Weights of a small GPT-style language model, trained from scratch on English Wikipedia: rotary positions, normalized queries and keys.
Each number is 500 + 25 x the weight over its row's rms, rounded and kept within 0 to 999. Layers, rows and columns count from 0. Numbers have three digits each. The size before them is the row's rms in percent of the matrix's.

# layer 7 attention key, 128x128, rms 0.293, rows 0-127, columns 96-127
093:460498534527513478482497550523502516492497490490487460526503542484519497489541502513513535483514
083:504483528448489512528516496495505479467498493492492500532497494495496478537502507502475526533517
078:463522497488487475529532528516473492530501546506475485447537517526504481474489494481506479503493
080:533510465500521510502449502509470538490429503506542506512519506494527494505464476458533499491492
084:477514523536520469493493538496519506499502485556503492503506492470512457488501486535480573513497
094:504502497507457518508505496456491467534510526541486435497489514537487524491472532482499476473516
074:509488491483536498526506492443512501524510477532484469480465515532523497426491516476534495488487
122:531497502505518508482507492472471488502493535494488444518499493529500485495488477523519481502510
101:491486508491464467504487487441510458509507544493508499506522522532495509474494491534514531472559
109:454511491489539519492525513475503505530485511524495494502496523523506495447512524459501509438522
089:514503470506505495519539467503491495518484472494486486511501476514485499498523518497484522513503
084:531501480488523527489511515461484512501544440551525493468525529458478505510483552470523503473495
091:479443495488485487460493540460496521516533511513538514521503510509516485503456532538465513501464
104:495497464462519515503475495494479504516453455529495494470513515507515489486521523468493501560492
077:518487482487445546529480479519492493453516537511520543452508479548534485526496493518448529496486
100:512491497473510528506467483510528535485484454514524546457544511477474485511517495485536445497469
093:473478480577523552483527559479501493459468531517501528501487509498534480525515521526474516429490
090:510525521513494531531494503485500546513523494492483492548494473543523480487482485516512477531489
089:525485442548501498526470512481489492537498532517500464515479485536538477538455507493471517478564
097:515481442514502432480496521478508490495480465533503508514468522482494478452493476500515521495504
097:508524486506480561511475470498506497524524553525495520494513473527530476478477538471454544440499
102:468511493543500494520518527500482458532486507466513493499536480490527506488472463493534527513474
078:501493481548489530511517496481516522479518479504567521485517487555504519509492500520473500458480
093:444473473532545482481518496459495499552487489512519481458473513460473510455499506466536496502496
085:470448522437528492511454531483522503537487547533480501540527480490465513465509562474489497514489
078:533517529458504491522499506528506517486488468483425502502557492465461528544472524460511504553529
072:499501522464516526518483488516469506521491536511475495517521493462496512511528510474498500521485
086:480520525491471535473530494485526452451519487472477528485495521478523546477529513512490479512485
115:551514508461453502515526515480503496469565481436496511489522492505489454529508490539491509552494
093:484449477456512512490526502507486519473481486486534503513559483499490486481497493542476498539480
086:551476485476529481504509498496501537479503526514526471442512529504524478569485540482500519502528
073:549461502465505469518508499523477530437466497485499535489445465507528456496505463546485524505483
102:484498533469486469464458519545480461456496492456498513477545503462497497536519479481486486524526
084:481537501490494486514489473521532484471495492462484485482515480555522510506521500546504535523519
070:452481482494495513506477529474492548514481528514479511549463559484511489507472507512508508484523
088:532512520506528483448476546543490478501546462496472527498511497508524488503519489503442507510509
088:441502495509515494503492518485470520500488511488513574494495529530519500500507494498496523465503
087:511512524470486525453495515519517468489482514522445533523533479479503529496497499473475474475536
094:497517488543507484512511469506492515527501533487526463494509532487487457508488489513524492558499
087:494490504477502483517523484455498545487485523504535511471469476482458477516480517500538476472506
096:446462511518509487523509487503500514556460522521476498516486500529517523534453477507486497543533
103:480491527452472487520485469498491521515522505464522525506527489483471503498482489487532569528517
119:509487504501480526511452500542510497480518502459497545466510455509521490536501512491501526501488
106:486498463537501509520497472504525441481513511464513545493531486475490488465485478535527447448492
093:510509451530488512518496474492446479464528474493457514562471521471480527470488505469451504485519
115:511518470519474532525491491515495481494504497494477485514536478504472520492504489525468539521491
111:508491531483545495539513433524481508482490476466530484523518470473511507479500523493481479495470
121:494491529444485494494502482488475476497534449480505568482549478534448511480496473502507449465499
110:500537473514529491496473451495493537568476510443467493499525533459527489458531490498505544524455
109:469496510508479497526529470500500485467487505463446527529480502567514500511491461526516511486467
113:487474553470522491527504557494480504464487534435506502503487517482471478456525495469527496505448
103:463510487500509513487437501492505468528471479499506574479513479540517504482489472519463514473507
107:497506508496509479480521525503498493505511476465507461511464471470495526515528553466538489491460
113:502533469460516510491528482475511482517491508467494473490502489474478545518555454511533492493483
104:519530528516504487487518484491518560472472514470484455543544518480502510495504499476516505514502
089:553506474436480503526512503505487496521548490541497500517497525487504509492537513471511540526478
114:476512504490506495550494532492520496514498507496514488501487512492458467504479493489525464496502
115:500518555445536500524499517510497508488520504499487520468538521501472473510489470492499495525491
104:514550506499490513515515534520527472500491463489499539451497515532482517497513476512470514511470
103:492506487465475506480478497503518544468471558551505465524500487458516488452474510491476490499470
112:543533448466502518499482530527541457490438501510528489535484509507516554486468465458433460489489
112:536499523525501477484512518491499516496532564533467525510477493539476504456490540492514518498500
099:482493518487492492481485528467509498500523494477472502531537469480529526482495474477500462540515
103:482537482547508489469526502500476474508517503485467513527565533496539535505531538497501512477532
079:501487491524510506463506500520494526474515483481528519511500514459454496505540457508544523524455
086:527475522508539523513529447523502512508511453484501502543488446490479524485525516426516500526519
080:476507522497500482513518523484515502503475515524456518472524495528527469492518548523479495484487
083:512530511477493496485483518486508509514466486545466491529501490519538515484528539529489485474493
080:486463499504498507484516495486502462524574524504468484457479491536479506532508492529543500489516
090:476463504495496510535530497523482493520497500512517497447479516515510465557495506507491488520514
094:488500495490495535456484483512493450507497491472449484507519473484502504463489522512518537504463
086:516483469503461465459532503502513487487549476508477460557522471509480521513470533506470492479489
098:503495519509484508461466457513539499508467482487473500543476506523520470502521500535541462520516
098:474478509463528508472537551521504500460497450495539481494510529535501517481522497487503492504497
095:507526517540526559466484493498500520504490507466496523503504517486501506482497497485529508483454
086:492475488483453497459532493516509488460505537486501528510521523524503543487513494513525507465539
090:533488506487462514527520430506450485521499476527490526493537494532502465465517496480501469526512
100:513518464492521483482535486464489522506497475518534474487492493437483531509489478497512530497501
086:457540541486490495541479455552494513472501482481529527543493502521529510527469469449473485476533
090:544508475501483530493523475509550489504506540507460483515537492506458510529498487502489449448499
096:492476430506491551509503493451485502505519502526481518536546505493505466495525531477499493532471
076:520527524504495483495510503485529492469492471467489495467485523538506482495532522523503496464449
100:516490493500456528500482554516505477512456509522478489491549484548525471480502536518498506510471
096:482476478465523484517524521526485535487503511491466520517479469488524539458487495503476466551522
099:506487492488504502488513552466529480494538473491480517486502496494474518497504508512466526506423
103:510493490564507499542472513478512484493486474514504482460519510521491491508496500496459472456513
085:514539552499482543462476478499525514544507532468478484499533485493476512522509523441528480487531
096:527505446531483460477510456506475512463501496493512551512523501504516517491493481451491499481478
085:526569524471503521464489560459571515502496464522497510512540516530511511535510521514530495512527
080:481482496477494574526545452485475479488489532518514505468508502478492527509490496471484524522521
081:511547448519509475508550455528497509474504514470476485502470526477469453477488503538466461415493
088:507491535484451496523547499565480463437477510534504516507514491493511518490466547536451494476527
091:523491487528467525468480539543484515462497465496480522448505468471487512540483490512526538509510
092:518511508454495484478504504507485522478534484478502473479461532513507524520518509520481523528511
091:485510511517518478468543522537472529513479462480532496487498491526498493498545509473539494543519
085:537520480530532517457481514530532497474466507523488490494547461536498504494470483481528545461489
106:540513527514506522537520491555525475497542484507495498527532536495493524447516466513489503486512
104:484489489507565475526462503478531532525527473519459493487514470454488447478459470505521487472513
105:505477527486502524494532489514499529478456524494480508510528480477494468530451467504486497506574
110:512468465468473510498481492470498519501504537533517484512485518514516509521512518468536510514521
112:462516500448477516511503474489452462510505526467512469501458472508510499502500510509532519489479
128:483516467498532484553503475502483519485509492500478503479491481471521485427497535519505533522460
123:531470482522465548437499530506481519527489503490493537490505470509505491538490487508480490480514
092:495497479513489515489536536500473540557525510503454470516527506562525499530462526502494480462518
104:476485502499512510513501544527489480494502448461519542501484508512427515498537469471502523520450
124:530482511524531517478486476510503566466461512473464507478510491484489500477477495486503484513498
118:516490526528499506483487516477564495474451491463511506441503499492506511519543484494540506513472
116:507424508523483443520518507567470514479475541503504511482498513526461502519490463492484505523524
137:546500517502530478508500467456496515473508510490498501522566466486511508499481486503500499493531
118:463486496500496525450483542559494458469510530481538498489465502481506491503498488486503482484553
111:462499519493497500488507573495554472529504513496464479472511513495508471508485502514502466484511
122:508508539455521498503468515531486486512486506505538487517531478501520515456504458506511501532488
109:494513460468519498462521485472496535509570537514494519500456491457521513447459517479525488492479
128:530546460517524476529503515499533514482474514503477479501528493531480514510493497528496481494542
097:517497493496495526497514522507507523477492548490488520472476518472529510495455509499508510488527
123:507492499475508496495522505551482497525501511527504473530519491499503479475494496490469508501521
124:487526510447492483503512534498483535494506532500529482531514500491501498477529483550523462500523
116:521532503490493530488513530479472493510520490493491453518486515496494539472502570422499491480512
115:478546477454560492507494455538510504492502509465518493503496551489469462498469488475514500494519
100:472471495505451491501457521488516498515507547502528557491466505517498490467492453510540476450518
105:467491512461499502465485513504517499564502526531522484515513489493496480469492554464457512493459
096:503486484491485518431507532485546475501525509552489499481496533468496530521486482503501442521527
112:537524519509442487529492535464533484458513508535522526520510484520500527521526516543499514512521
121:569489518517477447514506480514524523506464521538475558489530504512531442509473457473524479435491
122:439450524509494498486452504441537485510475486477471484490513482508488492480500483503520472476491
107:478492525491520547491522518473478518514473494502510473479493457453543482489476516517524485470503
110:505495534461511491470530493511473485500517555489477506509529520499504483542509512523510496475508
126:469551491500530448477440501513502534472542503487498519489511505518538519512465464528467511497507